Weights of a small GPT-style language model, trained from scratch on English Wikipedia.
Architecture: rotary positions, no biases in attention or MLP, untied embeddings.
Each number is 128 + 32 x the weight over its row's rms, rounded and kept within 0 to 255. Layers, rows and columns count from 0. Numbers have three digits each. The size before them is the row's rms in percent of the matrix's.

# v: layer 4 attention value, 320x320, rms 0.0567, rows 154-191, columns 160-239
# o: layer 4 attention output (transposed), 320x320, rms 0.114, rows 154-191, columns 160-239
# q: layer 4 attention query, 320x320, rms 0.0448, rows 192-235, columns 160-239
# k: layer 4 attention key, 320x320, rms 0.0443, rows 192-234, columns 160-239
v154 105:071106142197147165123120143090096110160140134144162123187166161183145144107071151101101114097135068146109128139155127156176128098180077120105170124137169159098129111133094144108153118076125124190143155114085094112140093158144141048130152096
o154 097:122132149107180151090106096154140179137151143106149088173124127170164108103150138077166073116099173129150089153134107138115158086098082089112168129146116137166185169092094149161156143130137137164079204092134114142072150073181142143111118141
v155 113:142195112184168083143150145101127143161173084078146133151139130144162129140119101128179093150134081120080032089147111118142143149155163121202127167144140131122078095110162147152124132180133161118114141107140209160156116171126125095122132196
o155 114:181117161162105161115152105110113133123126120114159158134136149111119115139112108198124074128110128052105057093145132122163101098135123145157139136167191126162104092170152120128152142094052135169149115178134159113068171145097127138168146149
v156 110:131101095123147109126150139204121195136105172110149135109125164123148081147130126140076103103123141158091131152130127129109125130122106155162134181145088129111139143119116161140139147195098108072108106127117105121117065124134100121128127113
o156 105:110138142109168114222062080189146114096178138156174175157194135080072098166125149152160112159153114077123212104123169149158165081126113115195126110138098093166182140123098193148087157114120136109090156133150148106140077140098115079052117102
v157 107:113158128101099074151178110116138130070147111120132102124107083144160113153102082112083134108130184165141174110089127093183078144086165164157107119081074166137170126170140091076113127173110095126104167159141184159139153162108099131126113130
o157 105:124075070136102153121159124076099145097066102145105097097123103171057163132135117202108161104144122153121164135157152160112066156085088159137106118092082090119079120097158075138119096153150084059109030162139170122143116111132100162135111118
v158 106:176121089138155144133102131112111095102104084099097155173141175138101114087058112113140149135133116103098154104131138092104160096113054091060154150051156136134135079126097108067155085151149142141135147110116167102143129157141119091120108076
o158 100:177100163132153167149094097090124121121123119084111157074127127160088117131063183094126118162132066082080078156104129145061119156171127122103150154090112130174118128131145144089169120151177183135133146105160137091109185127147088096128137108
v159 097:168152115141070116197126158150169112116155144135060113095112139126142141112194161125127198132140175174155129133104113021128124144085149158116136038187087178112167109132126127094165186108168108153112168136113128115109146109088155090105128153
o159 097:146160093116175063150073160160121092126101093123153101152137100061116122088127077140118141123126136143133076123141144137239089169157171133106184110160057129127129164079133052075106104142146113141106175143136120131138137109131125074108112122
v160 101:111096161075103121166123151118117069148072129115108125116069084108159181187098123142147097097147107146117128144128140069128106135036126143069113146149140077158148126125138103103146176112067118148076110098140137141046122133085136134140118141
o160 101:184117085171194062117142152091090099163086137144073112139112143107134130207162073123115151120109144114138126113144124161118149107111094143065062132116167128182109103098100099109172116111124165108136188057087147135121091188143139135164164108
v161 116:167139202108062169115140103128093161154081095091119110097119138128146098093172170092093092167136161129144110054096145136138177222115124168140142137115092121128147166139111112134074118065148098117134109134168114170109162130135159124091143151
o161 105:119122092128159118099154106137206180137136081150134202123151120110085089157145165109110177056117142172068111113160156146160136118072089150099101111120158143114121130076137130072134070165119174156140078078160165167118137108143150048097161119
v162 103:108199123130175123129159105135175074117124086165172053148121074141185061167122105102165093127098120155167118106098071128190126101107143083146157168116075100122082160109163108032106125121102140124152130144131173100147089110132083139153133112
o162 099:096127094151198084107159133125055110110145083172129136155119184061145109125108156104106143117123134094130156101110151167133135156163101140068130150127114167127150174148180135131145142154103142153178125123113151115105106129155106173155119140
v163 111:101157144132141133197145116183148139154143145128085163093126153157162098125141102162100085121169056111133169141151169122123152184131103116169077102127153128086046153104144112138129175110106171117122141062112133159143099089143122100137124135
o163 107:123112115074156146091125095127161159112142104147109129124138070125177090102184086131095106140125097114143126168116198145160174145151160161133064133162163111058147151125052134122156140142108082133149107130177089110122117170164136187097158091
v164 115:147140172066095089132109105082101123157132068145161117114046145075166125086096130122075034160133118074106183128077156061142152130124119052115115076091056098151123137100102140116129103141092163153137105110114212160178090138123084156171139117
o164 104:127125174227097136046123195154091090158162130168144133070145149103106142122167146119146123185146111150156128120063131098151138073149134110124111149114095095101103091105170110173099164114139137165194147118135118135105139134110142124090155173
v165 109:138134072158109081149171144095136102130143088150155140140108086076186118137149136082130079166085125171067090137082085075142171127122180140108103110106095069183126124095160129132142184113131128139089135102163126163187168107153106159095120154
o165 110:060127161123109134131123129115109091093176120094154116128085174113109188114141099181131146105119134102108113132118088060090126094162114144069194128085147135115196146131124123153140137106140169127150102135122149079147113088112150138131117104
v166 110:088094181105135079066095139124108060154091183140129128153108094139137132072120111107195095104171154158135095139125120106139107132156132080150163167188101178144125115148100141065118084104081160140104071180140199133130131051094101131088123093
o166 104:166147125119169137107083094115010142153097137127119109098118128143223099181082111123131118165152123222114122121093094186104186072140116104145158134115096117164112191148140109229112131133158164127135137111103102060165148056208139159155113145
v167 115:124133131105160105102134088133140110133122111140149143109109080148166192109121148080172127109137126184174108151089105112103152096115170108149149175133154160083171149136127121135142070176117160134173109077149126154117153185103121166095087112
o167 107:084093156127095110162101163145125113142062111155089141106141143094138167169143195072161087092138113120094058149113083148121164114096147126084133095148082151129151167140112090177109114122109160131118156119178084129092092140149108174087090158
v168 099:175126079134151122138151107102167087132160103122094145117148150141167088117084073131118177210092085125176101152117146112158082092126090100141104147144137119089171161180128145078101124107117130161119182073128088112172133143141114130130159130
o168 094:160105175118127083115121112116125144183138093125095142122075149107153141169092085107074175101148098110128115194143127042088092154136105151082098107106152142151139214107184127125146143124089126113171168168145072092093115107123110096165130143
v169 110:148186091160158089078197131172103180053134124143135120107141123161129131088086149148178139165145157103173123126170202224151174158148195116103180103071127162092103138097167170101147122131234141124109145122140097107160107164159113108118124090
o169 097:114124155087252156184088129112107119150172117182155143107110103104120078119128168129151068171122134091147132137109153176128177134122101131170181156130157149128129108155170109186178153070100107069183070164150102161116150083105169126135104123
v170 113:126140081133147088168186121206181129109151110137122110142126135122159174136101161191137112144176106176103117102106114132153133123133138129133131101117179180176171095142157140132181124150177178166097136134124137153114083085176074068129106088
o170 115:147098121118156127113085127109113146107122099185136082118113150105142150154096085070102075170161128088112142129116078144136212168116176119109120146097156122130187108095144088137146109105118129170127158133153155115111106135106130108207178061
v171 103:082185149159143136159109097116162092195131030138117078086178181080150135146123153115120040109116023150126095118169111113189096102163112137156107140152085114159170153078156118121101173097064089133137139179116114193138125158180146136069148115
o171 105:149176128180110174133110121103107185170162100167112075084102103089140075187124123137082089154148191140149131156106119178133130149073127178102147147123091101110159110088153105070160173110062049216101110097150167145155123099099123146157129209
v172 103:118147145091134162135136137200103121175147129099183127123147083115154171178149126141129110104081171193070120155152003095140110070123131100161088166183162147102124150035111141138166134157128159172143137144200166161158177119062110087137088210
o172 103:136148107128165127101154153097124075134146121047138096133123207123120113187138120134160127133166140157110101135145094133151111136170103123118161150162084163077071074144180135168153121118109135104077123113133187124135104145084098136127109149
v173 110:144100157148160124163126128092098123126142126118069118163170142110092159115102152115105097059134075122142134101119159114144150145145069173085101108178103094161099102204134126124138189146108152112200070155106095144061087136096131096093097113
o173 106:155147129096156135088107117189186131171098121155120132147087160120133147120101149193086119173141115130126139159131113085144117152069143132116129124132139131135158142106112125119154169123140181204156195063172139120082143170111146155133123181
v174 110:112111108123091155122093134102077137099119139138127115120085057064098174151130134150103158146140175141151130137126138100151140190116145188139078162173071130077154127084184116182130124095144115117136144139129111095078168149166166156114107189
o174 106:119128105160123088126152158122117119161134165205043086135137154117087042122130124165131118197120112126136124144102105116154106109126128132139083134114063136093101135084099099066154132085163174095127071133096128136176188103184095067140055121
v175 108:104155149085119127133135095119150084130132102182130162165185154157153137088075164135119134143089122088122123080129096121149179101187136155171127159134209156152184121142136108048126158157117181135107184163115127109171129130181106103117132123
o175 101:163126166177141138127123149087081090181127103118067105147156131071167139153115102108135096150120088141113095091196128139149125186201208148178122115149179120114096111137143125166161074150107155125040090144117150067151140128151086050097131155
v176 120:095165177162082048118119151152124138095141143117140130161132121145079131147114173132151136076135153173068160142101091098188122018152133110090138212180176128173168098136117105114155108122099137153137100170109133137075124116099122127124175060
o176 106:131151145166104189140146145114111088172089131070089117117179111127154143099115148142107158135106133123085133120140188147143113126078158138097164134139168159095125098168164149148120080098105173081086152132099138116156105154093138133169126156
v177 106:127170072117110143147101114147178117126141072180138108127140128160063117163144157101126113150128082066137153132213115146154105075145207118146126073107104110127137100076138117115107076188146082141103137111127138118137089132137119124146126038
o177 103:051140132083069116091099134104092114131104124128132128111150134100102128138099130115180076137126068152168120120090158169081110145079156152125103066125173092148137130070119121153172144126129178150162094154118098156159092106165094165115051097
v178 096:141160151108136079137118116122119142135159098078154109118145098127100074112132115083163125136123130165207152168158130086154060160064147151183077127220172138098156156097128151178127138087170133122125131161119121159241167166139175206109122099
o178 096:109094127099139104135125143097137154125145090125160181154156114136124115140128124148091080097145192131129109053134081089157148173169109212142173120091141121128109146159066130081105112110137140145085076189112194160119129144109180085147139132
v179 106:133174152098104114132068147170132145107158117206132138123144170111134140120112137088099126129147095109141054099160089088150142130156155179156086115106098108165127105126107108069093117109115094126124089161125098105124190131167162154069120109
o179 100:134169149134194173102130134089131128179122149120116101148164128143128145110101170083128113165107160167114053167096131053137107111126160093162153155125201116113071097156139123080209094187131114127165127137123118072138115098171128143104097177
v180 110:118089088122190159181148127164163165145177145162130127126105107117124154140098091087163162173114135178149183134137107141081108121081103107146053121099147108139070138130128184140108189131194114109149135126100095113122141132111146123061167106
o180 106:060121086141146180135123076147092134100156141086120159173012136176168161150118099143102152133141126136119202189117135081134053129141129110118100102094139170154152120112104180076143103113162018126082149102083072153132121150120143077051159080
v181 108:176159168074078156121090074111108171103120150116126105129122069113071134120127131075165076144142129126094133165106119104167149105078135168083119159124148127121177133138172163176142166091144168079137094111121094135123126099160145153146147150
o181 108:170145180137112163100135149166096128190183146129121114175196090141089128123090104113148139092153164138127124135133118134152133093146091124168207141135202125156173123081150119132131118096119141174112129097155135158131102168127122152143110120
v182 113:151104166112132105161086215172136161153152119121136037165108141108114125088121111128151069116110136129093215122114064108182102155102145136141127120109113082154128104084141136114144168162130127098137132165166141141065134140104148144083151153
o182 103:165100125140143132152137133121122161128149107084108096151127124042090080112090036176115141089184112192159139169107101167219118100106139112185086121113113136105141099180091111185180093147134095111104150113165191147145107138134131234082105147
v183 112:191074109122107141134138156123113066130089190136103135128113151125134150091144182163079124125086122134122158145136146135139186098095081133106156127205140146169166097133122143134119126110145169123127122090166120155101205122131107131112054188
o183 103:154114138135131097152157116103098119144059097158126121143084126138163090060111135155141125140148169148166152133168146121156138095090147163103116137133108209137131110147083160090134071041140153096161122097163143149139096120177174102150143115
v184 112:102150080181100153110137159124180117113157162119069182163173169169122179130088169130161138117165110071177137112148102107152127098151139144117135132052181113093146121138117168092109114133117161165139175133114089109103116144104148097066161157
o184 106:154146165112134161146066109119179106165158134086120138191132126121152065158133132125126082182107088071080066145119124147130142149116063099114142138105157159137086099145125146137150178169052131145096065106110125132109139093111095108086156135
v185 117:143143063141171143112085091067109105129112111109161122099122084096143155148104103135146134156113090088182070147086096119163136094157123153125170152080077075082060114111144153072132069129146123133135110086155109115130082185123162155151111145
o185 116:117128109108134128174131177089112137097170104131083189106104118152117119180137133154088082181104132104119129147137140158078138125119112114101149102112075089123107132136117113103086119140160150126144099120141000160120126150098180137110120163
v186 102:145085129110176078081135096133139135160141133115127167100085062171105127102124139170195113114156188129133148141152110074144094092192164148168105097135120100106153117112089053180114133116135194175122148085184161135055161147147151123157064120
o186 100:165181140064077058105110132052090111152165178161069117135134120064148139108091102140164116083151186182125115158143082122020091081096145140137160109141063111163107172135109149176084104121178163170124115171137129116090095157156100100157115145
v187 106:135083110103164150139143180105129058109155115142120146143144104122168180152125115097119117104154129122179124192179125113197151082092179052204131113181141143127062088087140148227108111108130163111139117064115184113148127107108111170100112132
o187 101:122157122172171136124108109118149079111127128171132113091053131139144121134142129088094081155142117139139111119172105085119086097187141131105158120124133187098129105088072156130076110084121154146151073093170100162122119132145108120093147104
v188 097:119120121109096177130150102104141112122118186147094119145095119126105201072086132172181165152121145148136144131102119127096087093115105155058182159089133148157155136131102165085192159124152118137068112129152135089141128131155117107056156125
o188 107:112133163190173096127154183100172191142136183070146099120144110086209138095141055142151122091118074077115130140150156088104141168118109094117155118167156107117175161168142131139058105188113085127160146115091143112136098140154126104159137107
v189 104:120123105106137116155067078155158167186147141128123145109142161123101160157128139119087116135098142132052134138148129100133142168148109171103088139134120121082144126154083135135134147092127164149137133132129110133097123111104163101123112151
o189 104:104101112141121158140077100183138065161148129059188201187182166107103131137095091115167073159141120158070086170122161093113106137170111167147151156138159109113141081095127118082174127136131167170117159125148115168096140125102098165127107146
v190 105:130114156144149139115180107194076165116139210161080140200135142162088160119077139079098170130124115160165174115147132101127157112103150136082115091177174147124172129192141160063181124094211144095130143161111108044144112121156144093129149111
o190 098:150136135086185088110127141241137160253133138096112095127117075170113162051120137080130121102151139125084149109181127169181126111138208139146165115144124142137135125109140156112083110142200091125109108117088142103170120146148120125137104103
v191 127:106108099118115127153096168204122058116101117192139108084154178172140093134073148152110132150123127105110127138152142148107111091130165128120119135113149116156082092099086142076134147163127209157151134143141107137126111104153099164125143124
o191 114:150116098152148145103160137140099074135083141153133094175074129108153130117141142118106128103162181081173128180133121181092137139157153151152107153082109126091106103136125130077121086086120128051111091098102115126120151149140119107096132118
q192 129:124140097110122131096133181217084146144087088070122134127118135142070124133146177123186129135145101105171170086109126140090131143120098176095117137147142109138110110135133156122173038116095143127152191130134129182140129072072192089114144069
k192 071:131090113129170184145163136150168163158098084142128153110119137175135138130117146060124197128069148109174088139131080134200162117150123108135095156092121060115107161111141156075150101109117204149164122139062158136094103167147178162124121097
q193 071:087149188056133143154140106079113092121212209158131111069157176147137129186154055173114147163085143160068124169150134077098113135131172121128120145114072137064136118129107151140103199142158133186116143158096069166166130077130120145118138169
k193 073:161194119121080127143070129118122138134092061101108144184053083117136130158109115085199100123162123145108155164124123121077118139131119147167116132101105116104097094127101085076172117119153162132075201110156088127108167109104115099133136169
q194 086:105111134134107087148110116127158109109168188185164107124145107078212118089112085123158158163120128140054100127133141125086169100114118124204195095120102133182137180102107116082095178160081150132080082110119087097096154146178112154118158122
k194 098:162128188150121146158119113091140135134135052128131133095113103170135109099115114174160143126142143150162159162082159123122076167130183118137170128177123183136128171127086129099067111114122101184088111146180133135148197142128106130121149151
q195 087:148088178180111143156101088073091070193083198165109177059142100139153122139103107139145104189099117129091133086110140084140091131097125124187135122173105184074118100165105146184110137155154100132108150083175112087142109138101119149113105109
k195 084:142142134132088116112036128097122193218128166100099115178129131137143102133126130143157158105174130154152138076121127154146124131091150172151143056124118131154142135171161080102070211139116162116056139127103097114179149110154110083131144131
q196 081:037103116089121108108137200176093168042190056128172143134096172127094103126045096141105194179085172145065135163179170125105073077155117133185150132134076164107111161142147132153144098095127116101087195132113099155110141147134203119090092133
k196 086:135129127098154118134162117169104128105084138149096159130160101128090167095115090077154121180126109128123097148166066065149103165106164182111129138105140087156152114114114082158094104177097082069081081120095160144126076137098121157170100164
q197 089:124109175136136146146109085158134179137198107132169116104222136150175115102094087139095123112143103145128107149139094127116161095104117158171106158155173081196111130102129129107108099145149102114154113165163161122122124106116127079126109100
k197 091:131084103156107174116150138155147163072163065086102124110123157141157099116073081182085142134135196100082106117106127141172160086127114132142103077078158196163125179111130170098209191114128157191071194127158111120110131079181126156108090117
q198 098:174130174145108106101146062078101090116129107184058126089104110114180098201102101081129109160111147123100089132130131088109069182107196135133124072125169251100141102180137220115092120189091162092152074138134055074122135169149080136133147109
k198 102:113134154136132183152161138023132094179158185117066105161145153133158127127120077128082196179184171114185145132147208083090153152107117135176171200060074135088168177144111179158129125127112099126100092133150120155116186114110118128108129112
q199 090:081151116106069129128078167123139167134121089138123106192131091122104163081091112147119114139134109082156189100100079177149103153157107215057121100090148132136200141148108164163144112172126133114151158119155118159151127175148121115146179100
k199 102:142142109060189148107166144134139170099121174087136126115134064112080132185180184129083127124189102081143132113096129129129110119135112137146117187199063087128107120104163130140124132082145183140109070097084175106118163118103145158140123100
q200 095:193144194081134103114140150095105152157135193113152110134128137105121118086113122120121092185187159074128089082124181087123092137118092129145149139131105105133212137050174165115138114087043164093164131128155163067104152124114082167121124114
k200 097:081171182108133057099160121102114102158161128146124184082140112106101149151166163148089135145161118107119201166101145167135059147153150168155172084103124137078127124136138175099163245129145156139133128150125104132136095120141141169133139088
q201 092:097136138157164189150130132115110108162140131178171120145063156107118110164122151122167121097135154142078106145128104149062085139152171055109138090066103108117128122153156130104087142149147121120144111152110108110123170091115119207092156138
k201 100:129084122087116136133128157087218130087115099124111183134099114153151095120153088175207152129114118171092159184086162107091135147048091142132124096150106214110111149118112123178163161145046083126127139109150073105137084167134109052112103177
q202 085:134126129101129131047135128165091190162080103109130132123148110141070150109144100106167108162164147132111068142093158149114140141082155120105116116098116081160072083139139139132148145124154157100151170155069172077175110141164098141139142110
k202 092:150121126104113130177120146189174120123079092100152116130166156182051163175126175151160130132098123109131146088143103167181136144197102089138091131114156086126111170084136132094191118098143112173129125109136103146150114137173162117133090144
q203 097:157135085088180146106141147146185170125174087084164147114163095145101102154159180184137172097164127130183187137120162156220169117115105120148111107112154089121088144145171140218151120135104122098119203100104139109116135147140142120089116095
k203 096:091158102126159140075099136135040156145104131150179098124067125145134151090173112123066154108058152146151110101105117146096102113119108140104094159108135102088185170085137145099129149128103148067132144148086152149136118090106117132139124141
q204 092:141114089156127113147155169130153193146093108092109111148154091137138133075175165153128090144119117107213140149078155167119136114124132129137078122119190139215092178121139120074154100106155120125130118086131193170130123137084109128135092083
k204 093:112130145092127132122148111174097112099130104103164107104103100095152132138075132155076100095128146105077089116125079110170101092127139168132099128141112127105142074125115124121185159110099123103114159125158135130099143105161138142132136179
q205 087:195160100111115113110117105089157057102081137208123146129124134074158070167098143121171162106171095128083173160131164161147141130173098043126049049161094140125103095170188162163105123099142167066123103148139137118122136201102119151105145134
k205 083:084096069178126044164120091117136165202112165194147118144137145088148145117123074132140119213095124101178132144153124135110106173119140165108169192104185154096183128074106099135121121148062137075077147135181113130167143094182099151069093129
q206 089:130124165061152132133087125088191124108089033141042173132126164098101077138104144071183088104214131185118109159135065106082133085101218112125111126097107146124125097134117146133115138104155080106166144103129055158154101127154114109165149168
k206 097:163094107110139137116204106100135108109143155120189171136179188161098131156165128143151176158142108063152113151137208054098131143128102091117146123118088110152157047096176160121114097120162125140151101154142118109073105128061161128126093120
q207 098:174193119080165124141150093103169104150113211168133044116126079104124113128183142134152113128143131103122067113153123097132111118157127146194108139114159128102153137179171101106101126165133161151156116090122108126099156121063129104153125165
k207 092:127186081106114102111134082106138191101158124112128173208098128115112105147156141099129094105125165131150129156077117087104129090081125104125170173154147118099091181207129138088150181188153129101197135163109132127075080154148147138084164083
q208 085:126120142156136187079150112035127115087099127058078151130130105125174080117164141146096153079139114081112118158180125118174141111180141159159129073117110129068058162161158085106131127092090118094208164059138169082122118108098056103125139146
k208 090:175140137064175120148127120123085182139131086152131078122099054107163131108140124130080137124144164107081102127164137174124099117133067142077082159026127117107123113090141139141144173115132156116107092120143112114131090150131134084152145126
q209 096:139118083116139142162118111125182091083126113129134153094138141139147092159148170140087092080105081120172214169188123152129115095161103120145093108115122142139111116125109179159173149152156146114109100128125104137112134135081165146047098142
k209 095:071059101169076137114136122161083107139136131086083112101143104150150087096134086162105106123085138139150115148152155114113131163050118171128175092123161078115102123071120076130142143114093092178140153153211125164085181066141159090140071150
q210 098:126137185099157162151147111115108151107115129109167139111167104119118134169137127128143147153083138163110096109131111100119122141096070176135098097166196093077108130088130140171061131094112111130173143103191116080164172114088177171132099108
k210 097:104148139160094111061070107140110087133053145166079109167070130153137109090134111093124092152119124122158190169096133187140156123130088130121157104113186132119093150125141144116134190126143148147127119112099101182138120101141095116141124087
q211 098:135133145151092156131098097114129094157125139149165073163155137102117128141182131108076174102102135111098065127189107115153134113125135140116143106123095201048113085106135139096113147164142210132124090165126150094158148182137157118113116150
k211 091:108143106089112148103117112093092128186159156122141118115119114154044096126144108096149074099138093051125160123076089101182178168080113106144138162107134088152162125110100135133071142089121063118134133127114075136076088174134134150181161098
q212 090:155089121156146161117126137179072129123158126132160130112131139155112164094129139121122166151178142096056095177104113120068230129090152155102124139106142171135114156115127147127143072138096138156196102178141159157184111099149103125131135114
k212 090:105116128118106164164107084084172158091114051063172107131130087130151141119123139184125108074133114134091105115088205134121120183126113149191100118121110159149179143093131143120047156144139111136140122060163095070169138112132170115175110134
q213 103:084139071096139125086139135185115214088155112153186119138164145162117165117162122197125168157125089130069142155098101181087142150096134144149097115113182165145135131113084165140085101117220096107156160163148118105128109138058119162150082150
k213 100:133137141133118128141136106163213099139101062087112119117060117167145110122101116139117100136115167110132138152113138164123083169098104134177107113083108121132086168019080089132132155124172147107098162112148142129136172100132130101152134148
q214 096:122146132148069107064105111135141143160127114141157128148114127116109119142133104160170147139147052138107087081149158087108118132125160120241183119140105174167192127146148109142109159060132161107126170062125095101114120158117086142101132186
k214 100:154183151138111114178174120153087107130148156163129122125098110181140147085134128094166103147161164157151125137110060198150165117136156130122134102116146135112147136113115130137158153106151148139120134147121157172127150152147092174077100074
q215 094:106085199088130163120170150108130106100123155106161102117104106162111128106101113178120112102109110112095077126123170074174110092141108141131101154131105079118100161098117122129143143100072109111139158105129184082033157134136133130187144060
k215 094:136161099129134091100137178058081156145115150190106170137133136179087139071159116071098139130182155086109108118123117144156121146132177111152142104064187123147092122125107183157107118133134129081069000095109103089160081124075147095127177122
q216 086:170085158105148101039145137078134126150143163142187087175110172143197087146142093087177158139071127128143043131110138048181133119141096156083187114160140089059145119086096110111121121101102129144164135109154152083128081172152119127189131156
k216 088:136194155131144086148134111137075146098152188156175131157118053093095123061176144087109127061220135158128157061189102187129169112124163053074077167063156153152165088177133133165143110109188143099171140133062110162146094165082159140136155088
q217 102:120091115097115124099111120214144115030110106137132158114088065145123166071173104141085143127096110170147147157135122118135097138130113169089136129110095183111145105163116158167164141156116193191104118115107152155154096136130140104169105062
k217 102:122115139072177168148137183147128119145134125141115130116138161167065155170158143109124130154118153088133087091114112106132145114132166088133108144143090125149136125118108134146109128128135107144085104150117125089094101146109180152124130119
q218 098:151087073079145152076115152106141097088115124128113127132144166145121112112125096152079140053117130168091142113125100123120169069152179136114095112096127148112166201199127145140186120158211147061119115174121131124146129157050148131099151114
k218 101:049143173143089193157134111126086139182140135097149117122156162171126133170132113158068132166138147143087115107158108173114111171154095111126146128170157132160157097065194120120130144089104100127130132135118077134058145123136082082134101099
q219 102:143151170124141100130195118100194117177122116115107114103089112106108135172187183110132115140088147181151125132113161188136146148122117060134151152113163103130121084162135118191144141112170132088219130085106109201140113127075134121121148179
k219 092:160120086147146146122172142140163087082149149197142121156065159107165120134149150114134126131119127195136161099113106064135139103097139139126169158034134121181105135110072146133121137161128169227113203126159203115157106107138152117101068113
q220 103:098148137140133134185134109109153105113084098106160125148123083102084137181096120141133144126133125173089160159146113196142108104102133085108077111120102102153169098142118145156076148150128120138108178154119112142141130150121181129131149154
k220 107:142067057138122118098151177148185079098142127157066131182093156124108056169170122101111114156123137105135154206151146102144120092145088141146126141142177085056115169095122132122168165095136101129106153125148087199126127099164046142132083148
q221 092:077154119091140141171110207143116117054129129159130149140149160209154115097115128166107146161162087130115165122116181138123124080184174166173099172142144146125069169112122133138107136097176120125099169186143085137059146117126091126176142115
k221 090:136092181058131104119125116137104114104139097110057108119114089061152123176087049162125172141142118088093112103119144102123117228133146158109079154106105148135122142144141145105163130141105111109086109129197146109109121143151124116099135112
q222 092:114153125063083144126163137114171097100175159131129137129134139108163066090071143098096125120109128183119163098128145124159106088106098112173043148120123118149125072115152138080141147095134117094106124080142174057119178155057079084151128094
k222 098:112118108151088103105087175138103141170162105109118122106165176111110112155132086123076130151178113115108155104121104122094154152158139142066175115122120117123139154156178050156172163129110093087179122110130108104170090134156120118149186128
q223 104:076105137059092170080135149168171117107083155140107167131137152124164100137141086125154163121111116145179115140119162156135100191122130139069083130067148143178150099150104183168129100086111150143116140123117124124109073178183108171138107092
k223 104:251146061182115107105118091137114133177120127125073083172102157103133110115178110148116118168133170122111128153113057109098124100135118133183129167117189192025123078119147073081124117134136084059146106103155131186131140124153111097110126130
q224 054:137074119112093096145113120091124084134106114093133098138209151089099137204160133145120130134114173132057102116138113139073130125130101105115109118116108096088123100118147123110161131158145094086111135131098161163126182088088185138106093162
k224 101:151122061098143135088120138211141141129068069131118155185121108108127132157142188107192106130148059118167123112073073126163102117090102195138091136178166069085112098074114137082202121128067191082128194120118122161145135077137175089093118085
q225 087:150121174138111126128131093072146030075114174146092101100104120101146071083149092171126109113149126161102056144152109092143151104085156129152164159133059091136116108093117122129035174122115124172142059163101100117107155143142099174119090102
k225 107:152102140159032121147085090112126128147134171158099080098092089120148154124122153152166126152147138126108181100159136161130090165170151060166163124141107186145156163169112169149082110143189124122150048117181126129180128120088069109165116106
q226 069:142145069162115102095181129148151170071096041069103117168111062109113132109132170128114132095114074126181101153150148167104137126128122111086134090140204109188126120133149138094142122105114132123141105075136155124125118113105118122134137043
k226 070:075131135116131161171130125169172124111121145152143111049115170133149137108159149116095109180113109164133094145125143140135169101108158027153128140108119117137188206117179121144113110162091082151141097134121166125108109144133158181125107139
q227 089:121100175150165105175144115061187079095147146142113092081145102132152103105171138134107101146105165131107063120152117127132119088133155110101146161134146085095126163180096098129177163137126083150177125123133048101100179134144124186083109119
k227 103:117149160090106141062050151096152120116124165145065139151091090156166114091104127117154097123147151165151131091066151074105134091111102067164153096115106148168098147184138186103092161128163120216100099151134136126087164170078166080135138130
q228 092:104135144096098141138110068157112077065121128127171127101193129159153138115151115152090146136119162156124113118081134123115136100123151087163092144069145165099143087130045101157086121140154122126143166163135077139122148150112159095145091176
k228 107:158109133150131107094148139049138091127191057180108156140067146181161140116092094111129111149122146111157108138170148107120092145136101101145108153067107170126122140140100147114103095130125069149077152130120066187119118147116099095133128100
q229 101:160155167121095133137144151186108177112129091038113130152152111126124150132146118108134161090161145160223034096102103155163140108104164179079130116173106100132148098084142109092103095068127106145184151130136147152107144072127145117126098057
k229 093:110118078125111104127163152150113147057143115127088096104120096104124078096109160104082137117181124108070161096141110107170139106115099102152099185134148157116091140159152126132136105127144079107187099127150146153176107148107135071148118097
q230 096:104120157103162107117182132145170197132134100129148146145153112063120081110132153120125096088174128193169127196117163174157122153134132116097082124078186072167123149107081085078129163115092115108178158078164160117114104085149086088106165072
k230 094:130143100126068146114075130128168071137116049090152113128183125156198182122121098157090130116141147091115154167147140127150118152175126144127170130127163147133101137118097132073157085191156124167126157148159158175117185106132132133124095130
q231 092:114046108137080152140071115074185130110087153141121169110154131126085145092123084147147149167085125100135144104121233120160141121166143126117158135163179146142151125132099102147063137128091148090137134175183088134113130151118164072184114171
k231 105:137148142108121074147096108125067116135163123131081141130106136063157136083016183113149124107125129140141108142136157102099124041177131117097112157107036173121151156115064100075069155139146124118108178103102115103130131141154093124133162132
q232 107:119109181116137095117134098097108084153197169148128087117122144096112126161094078146156127145111133133072169152145119083096120163079110120161133098120117150105137104142144204115126121137119168100106065201102125129132170124114129149129140178
k232 097:194166060139137142125077103132186162163177205098129149104178160158127151120135139112163201100111132117142162149103160149067172163139136088135209140165127123101164143135076094144110161128136118188099153083184174123161187119113135141137148097
q233 088:120145097104099158138078156140110069102162130144134138103137139096121168091155088147067152104124156096108164167113185113120175153150125142103104105121121151067112103099163065139136141112104152120144122160188113166097133092102106085128144130
k233 097:161127102112139096128111043143147141147117117111105139185160187136119131072132137165175108094079110138124124109099174140087105118170118087151095142099184120094103130175068081124139085122161137188142141111153163113104137142115121122113158121
q234 092:120110111103077111130111081111144068071156105124099138140125143152083129121126091105197126106061081193173125149143145156129113113107112112089131099155115145099125105104113119112124117100130196141133035143149169153203160108113174120158166161
k234 087:113076107121140136173127121113197160127109140093124144151124102140104072152146105104159090064148094159126131081116083170082121106162140112127194109170173092099061088101120109080095055130093099078076161175149086137082135128159131124106174118
q235 090:166139114186093128127119098180128167196105076178083184153173141088102121158056168053133146158177115130165154140089141112125115148159136078132135118144117110169129126146146119132112084156113131107128113138100089152081163091177103136184112129